Part of a small language model's weights: vocabulary 4096.
Each number is 500 + 50 x the weight over its row's rms, rounded and kept within 0 to 999. Layers, rows and columns count from 0. Numbers have three digits each. The size before them is the row's rms in percent of the matrix's.

# up: layer 5 MLP up, 512x128, rms 0.118, rows 215-261, columns 64-127
# down: layer 5 MLP down (transposed), 512x128, rms 0.0785, rows 215-260, columns 64-127
up215 074:459546440442545521352463507506549513513559494526419467563436541466594425436527468612512533553486458484525550500473573521547531507461484514598482485473547450517560508524556443427538458466569515
down215 074:553464441496483519457398478522545577517572439542512458483580501491563390467581500609525466626533537548561491514431503487497539514547479461490551487500460428530453481528483431465539561449574532
up216 085:542494490461459480530511546517440547406504479467445484466430536604482494505486511504459447503448585503511481498464533559536583578457395486496538463526515556530501452581530559499466544523405535
down216 076:543477572593457488456554526410509499449478551555478620484586520514556501471519467443544490542554620477502525483533435543566514546510355490593537467454572502475502504536428530460488563475517462
up217 105:413481559480508514549466524489475477472520582564575428550545467404452523572463504498492543431475576646533508413572509349483522489474485477489562457512457473498525540436349522510452517560531436
down217 097:555626510492482524457511442420541517453513426456522529476463498554581516543482421538525551448517489461422506618529431494547566534460551508461528588638423477495512537458563526462596516459573453
up218 110:432508483500557452375490529499466435495474523427387527449511540532429542448532607517529483530450497430458539469447527547500464454527519582470491500469546587538463494522587465547497448506546579
down218 091:473479531521489534465495439474484539508454420483538446562423418468492555588462540508479529504627474530560403502569469490452469500494492542549451534533525415438503566452465505492496512473541494
up219 108:398547480362503483423416446473461553466560523402411460525550464511453464475465604537531441492475502449476458480425530447496461557517575575495430561459537472511493489554551499448418441508507501
down219 100:494526574490573515605533551544560471544503509531462515470590489476502573481389547468431480502555475523553382462500469432597456589556498475506562541533551439424495456434411539544504536451435558
up220 112:446434429452452502493507531521515587459560534475482573529450581437465488496454473582499512522466567613549531581501514457636504532473553510426422586442516516510575614538522539507566430555520504
down220 111:506446517479550356514420491454607524513482485521581554465491468484449483487530548421544460414629564471541538428527563501542498574519472372458501511503503436385448411459557512511490468519514502
up221 102:495577485444493619486497517456479489524452521549588531585615417472471469541445476376542535519612479489482527556462547453520484495586513540519509552398546571450599471550577512434529463456454447
down221 112:450543477497420487467524528428544496496470473482485528489378521528503496533530485526555491449551489519558574426467500477460506492568574533424472441434542408517517575574446492480427522485515463
up222 107:416547442480478421459465452572482468580471523559543493458454409557509539444554467423573380496582443520499533435472541566585539523577531485434529556567461508522584624514486607511519529486536459
down222 122:422526532600514462503588519608480504448505511464477533543511491468526418487495565496550532507584523523471513578470479503570539439516445550569552537545487449520550436649487452533479506568540500
up223 091:374559533488451416440505516477537528424546541433566429495387478549483545547489540551476559467487502545427499548500508507619508575507582499537509457512520517562432471574596484464476396495423532
down223 118:487554497403435497513570490471501458466547497500432497478483462532512554431522477559480480341537427498504503427525444474497507476494527426525416510485514482482480484480500546444448511521421589
up224 091:511602497488448554482496392501557456478450490559543447576537431516575502468514523513583472519524478534539477601596526499535440496371514469440499499528482412495513365510534540512386519466424594
down224 089:469500522435387446546566463469452521496541496469478492487479534537454565572503436436440555474385413485437505533499510450437453442509542538573550589457507517486489539553574552496531420462501434
up225 066:588489476589524518439461545492527563507410543513464535525419494502417467529575461507526520449544464409484425505579444445462497571461519474473524487534536497459454552426431519551524494655533455
down225 085:542491452602520501447415554458548582547474381546538466453663445449465547441526551491523476552573510459548449628555484528429511505550558497405541514454467482519487494501462462526414520575456508
up226 113:407507567369526494437443453465486471516415459435494469479417615467462468505538541525469511385483471480549533455408540552555507482540575593529444561573469612537511461554477519547455479451505487
down226 113:515442539508442542560534509544549564590477438484536493568621514599536525529364427561484469567614515502537448616550488450557488483391556476509513531469515498471520526455592505613529505527586526
up227 097:575476515521485571548474489457434553575515522523402481474462528395525514445515503424424509487411547544503514514529517557447503433512346464415503553576537522413468559410432635570480543497583482
down227 113:500531489580448490503539465421617536369569517525458504473520487469561513514486477527466403496500372527446485518481447458509472498541564498557547583355485447506556500540463431549557414551546510
up228 125:415515450492535539482441445408548397446491489527427398516509545571490500509518532532484469510529447522557536513521575538573527503450473421449539432500511514511484404467498543532526549442514507
down228 108:523557457526650529470556508419467474525530524508518474595484522510541502479436419414435474550503530449506433529503473552516635480405546543524555500358564467522592397442514454452558459580473563
up229 107:489532442413491535556581516498502489448479565469541520467435502509571508530620541484471601450532417462536477506478480534370487502525481369421563562598551485391476526543472487486537478640497502
down229 125:516503529563528493497555539519508464603529520578637417466529465517502426402509394498576537526545535416469419553523503469495465565460473467505531447527560496461534466430509544525508531469450466
up230 087:569502512442510540548535451539508433453488484539477529506514503521524507518598530434517594462514417536679521535500498543392453421415544407501471553516476401503499479515462548457449505601546488
down230 107:451481464489551525573551442480517458580521448442473516486494491543399459495491474580517532460483537425569501495499483404461491466481461469452468480446537445558470463539474442518585595431500404
up231 132:510442512425458434507412464592478408516591493507465545511505529499482542501516563492508493479357343474528487495504522544473540458519405513565411467537507462543487450504437491434586442446480436
down231 138:567515524398480487507432469518495437396547556510588470476477517570499558425579493491523549564462472485405548502535478478564534367568479445456377515467408485569490496529546505571438454451414442
up232 084:511412479515549560531424504499436490546576570628456498523495520422447461528458468502519553441523553497529582480544504590425566468533456494489418399474479466512495449427457518415516576495553433
down232 092:490559536532496550512529523558567475413453521441481514491517484485603535410517470583480458469453456658457520472513514431534499539504540529484576549490543438549542529501570455560441443537479516
up233 100:590533455479523462524514516513530510617502484573444497613565388483512514551491543402505553538495395460530562653496477433428416467538520503574516551428486493512555421570435535507515541494452501
down233 100:526441513504458492564475456455593521427477631470385486350488525476469551475653500543459490439611528482505518484439517506519565504570552498529436566499578494467408542500475474503518481461592467
up234 103:508426456497450464460518463451533488462541552592512508559535444446561460436452499450606509484451497516423458517430490465551429548543533514510447555444456631407495470518579623536550441416541470
down234 108:517515525440530501536503544490541500505481519466521554505426596494399486530485442583467597474473460470550461524536493521463447504397554506528558562529484556482438533468469471449438564467481531
up235 128:525500524427550470469474485520495520462441540570546500512598490379483462547362495542450502543517531523575544456548452433519553522469542563544519443437414516425474532473454485578543403588525431
down235 114:522496577355555468502481511488545535488435518555491534392429488472547471477501511495485454474540555397406601446409481537513541514513501548446508558416414414531631475431576485579519444532560467
up236 106:455542439375486477485454512427497502492555463455447359467530597503529471529339520597506524498446557531419496512561557568532463488540470430512475553511444499508464569554542522465424511500473545
down236 107:527458526519505547542420391485455438599357507440487507429538550570502509437391515529445586441466430556531535336530551483525457450513472585467496535566527533470443516427527464458494483518496591
up237 095:562511477582528484483505533463516573462476519516475489483390508461593523457600433522505461504540442421556467421534489498536458458440465451590509411471539431442526522458486498446528545574550501
down237 098:514421492405488547487540386534509499510438549492544503484595458485485530505521491536522384554491503531440504453480543458423396514459498538418473479489467521503436493502571448562601457524514491
up238 084:461577466456544572486509517464473507438496473559485506514534501397506447498518543445552507455495572467477455469460576478573545415532458555527492456460452655541448438460492544427419541467558513
down238 094:475517487530491570469599401477505503523469434432552599463655431505485510500512452591472536497536464495579469585510490401518453477448518448458466536485483455511477555523493504505558461524468568
up239 082:569510464433502493498458480454530489555521589509444410595462494444533408516453499414536507536521501509561516462421510412524510513526523622584487428465589455483588562522502476557490414645529542
down239 082:548540487450492486550441458469566534525495401580568466511580448461506493506564562459574474596526574440523456530531517615474535538541581535563506468487561473527454599539532472524506590475600541
up240 094:448473457486497578464505529511504426361484534429376464531511503470445439473538473512586491482432528541502497501511440549530502486448544456623475492436525580436498528476512533397559467564482593
down240 085:546525547491493504540504544510542532521486527548595532566535483515442500590512472474597472630574491580509478389492568558581501509541468560496494535519483463525459432518481534336479441516462501
up241 081:454587460466529498536479516507497496539451506548467540484385558486501606520554532573434506526541451533530513535495558425517509520415518489449490506506601529433424578535566473510523449533445576
down241 083:552478446535492417517495453525563567532502511596540534388525451413492504480488549504488469569482565510451478608460550491417519536577454499469488452515527519490475546465459583534545478473541505
up242 081:472566482492565575488428499469399450501446545553463452451433563537533516573584567552385483482448460494544547454469540478478534477474384502456528393521527493541408486532463463389448477522497445
down242 089:533491447453522457488580485488546521513460498503518545523633521530572503480476531506605574508447579488613406481446519422567502499487512477448511534473463435503498505494488581511566436506499580
up243 081:530533424522475562484500522482563493601471524498518490453553514573457499562512482403543580514471480559562469539510479457470484535462525478485434558503496463404582465466550596587420545419547568
down243 090:508457504525464498472492475522523500449531498543525550472572551471476482496492503569474397451487608507497528573564483457632568485518381534440541525514545403458408504528495520451540482583539446
up244 091:469560492467507455428483467554543506495492512543511442554441441549563543528595476516507498500415492504544454458531427491446431455420521470483489527526583455522458555526527518478566528475497437
down244 100:482500501554528543488537485498473570484398592466440486426609531485495475487526443470524484475478474469367515473466596525415467508514480541448505547528453431485484467455415486592515446538522537
up245 082:411523488545551533594488521508450511497483538500543527478435457561541514427579493448583493370553457572550396426523460527468467564560511549501397480504513623413479539508535477480431540510503524
down245 070:505511425588564480557463504487470518478488591542534482462470515497510562473640513476493466543597594546534432577539527596447446494549467499478470437450466466518533518551470535466526629505457466
up246 100:520492453483547493424551509452439434542626522434464404501611440503489601490543495474567514521502546532492543536604506513553462526459518407473416498467621453492481458450500528521532529485535505
down246 089:469472510539559453521484502481558489506508430381519521514575497472530419441397531473530478556485511483481506577471418586575542414457543539534488631476539479403371496521475453506411521459415547
up247 097:538457568570595473470485546538596456509578554572484505538534509423411541507427509566537558504426451496517525430437561505466595474430473514552492443498472490583542549516446434455630483541485506
down247 103:515541434412456507512510485448607532441520454417533485490658537511459606540457511462546499585436442522538461454492577401503531557516508514524568465506505509619497526520480489520453496409561512
up248 103:531560476419528429592486432503508588558470477480530467499473374410485595427508488571482395496507488552534479559548549450532505536542535460458463597461531595551418488537473552464519522475456578
down248 100:453514530551524464492407500420605525384508430344528620508532515509540538543471472409614471543431546606564488493498494506568516553395478505505530485553477434473462514516499505401486543489474558
up249 106:555458511469512503438502473469450499551542547430430447500485497471433491571519408522585471476447492474477488540423566513487492382533524545566456439476572451524453511418494475557584549439480506
down249 099:596530539437531503441435531543505451478540534437508485500369482477503493519505418457520532602461526482463508486500493495508528426581479482619529543525524469514601409388480552399499503488465451
up250 111:575449509522472487432483454565424524554459622548472483466478464466549506470573523456482503475458489518443493508519448470412479446533501529492536465464557466396541396526491540442554519521458405
down250 112:470548528494514427589547505581622530477493405513579581471627453460433457613498500472427507534491585532487467476531533514470437534498507572477495535507421435506469488477590478570495406465452519
up251 079:479514477410473413440455565480454477433516550497520509578453511513510505477491487585528476497569528563448489552475514498589564581576479508481473438460487533578538601503545469412514480579547464
down251 093:505527501607489495504573518488547438550518567538521571489548497572496553453586504368491531479416519463510565512603517444427623459573553485529524550556486419424430469490448491533457496415550494
up252 107:525515494425418527564455511509530532446614474438412519446492447456453504583552480554503466471496522517512485526602575532543550570480546483526546590477521460472496494544514488586545486570439477
down252 105:432468576500589499462536381524548550522573455467531504518430532556468608383583492450494546520504560507524503466475437518498432506560476443509477568465394455506537505611566483489521492476478556
up253 114:504452499484484465592374430534540433472520566504502511466518492468494479539457415513540520463510497575469417377548467523518393527462532537485477455513562540523600452518475464537473464519479583
down253 100:577448563477501485441491522415580448420593562454522591519457400527483388526595498580488516586608500579526493393536575595579545558482495497518510514493580362495501503450489496460461571449420467
up254 069:507552477427499434438537497474574520469555460407531458553490495606509544501486423469501601522554484563455414629481463396605456572533537480487463489537520474591550549539558519450501481486438516
down254 079:482465577568512488505477473472525445440538379448578463447589467484490500442496531490460539482491525503606536431540458578508571450524440450486526529442544464476458463560392443482454524527453526
up255 106:401426421441471538498477502488513405508420536497533498436488546564409563507543463421605473469524511482566550618573497510482519493491589489516487543504574509540521489484562536463540552458515473
down255 096:450454504502468579562548463554507570482538492427531363479472457501507408486442490472517454529475548519558477449484519502537474512529402526448490420381517491401427551429530377514439492479542528
up256 083:514372559503464496428485550549442454488466552547462540428442443424507472468443525546517507509577560535425559508452524475522562505473428525504446464516481540469494533485461481477526538629565420
down256 095:468521552501569433586511391556545488470478504540598544522510485631607541568567363418521420453406502534552441561529486400490584491475530524521502479483537467467430558508580566438539479535482504
up257 097:434484554540563566467509547537485508563404596500466481412469499498555528544515536579441438498471472522530413483500478518620418528506548477514534469508477455497499492490541426536441549512471583
down257 093:464584617480441465585509471541529427468510470482563477531419503519535533513535447520579556491429575581468538526542447570493539445485517480533455519474533414481553531524488507499549494484451593
up258 108:478451482507482460542499542490509491484529611478568438445475450517509530481430482409582558424567523551464606547559464407485503478509529454517479544481511556565513550413455501501570514488578405
down258 109:451467494490517387554512475471586467543530475488606524537479439493450561485515537496515467534439499423446490590516522446502487524558472501474531641516506512409529475512486429487556564415468506
up259 111:569433515478521545409523462523522552465541583522439405436546387422484553421533438601565532539556476496448457474501460500528452481450557446549448520481455488442500502570428496498556497471422510
down259 101:527422526425575508441521465492563503371435458481548491511488560504498545517490531441481584536507498505522583546493486424534471456489550594473534443510426543617527468491504469536483487483487550
up260 103:507534451520567495485482504475545381466534550544469469624495441553539531436469547483515556496476437449458524585528522504476504534468479506503544538501549417520523463388446535441440442521543481
down260 086:532471561538495565483546463464527431500545526462499468485452520587503605444494475570438545469515495482507485527540514511531534489511583391498521531492445461477398438509433479521472455528440448
up261 092:498610439442475479539491467500539525479590459485584518499416480527488527438538435411498467465480390502455502573446505576500502535616506526529316509432517488498493495454540571414426522499427512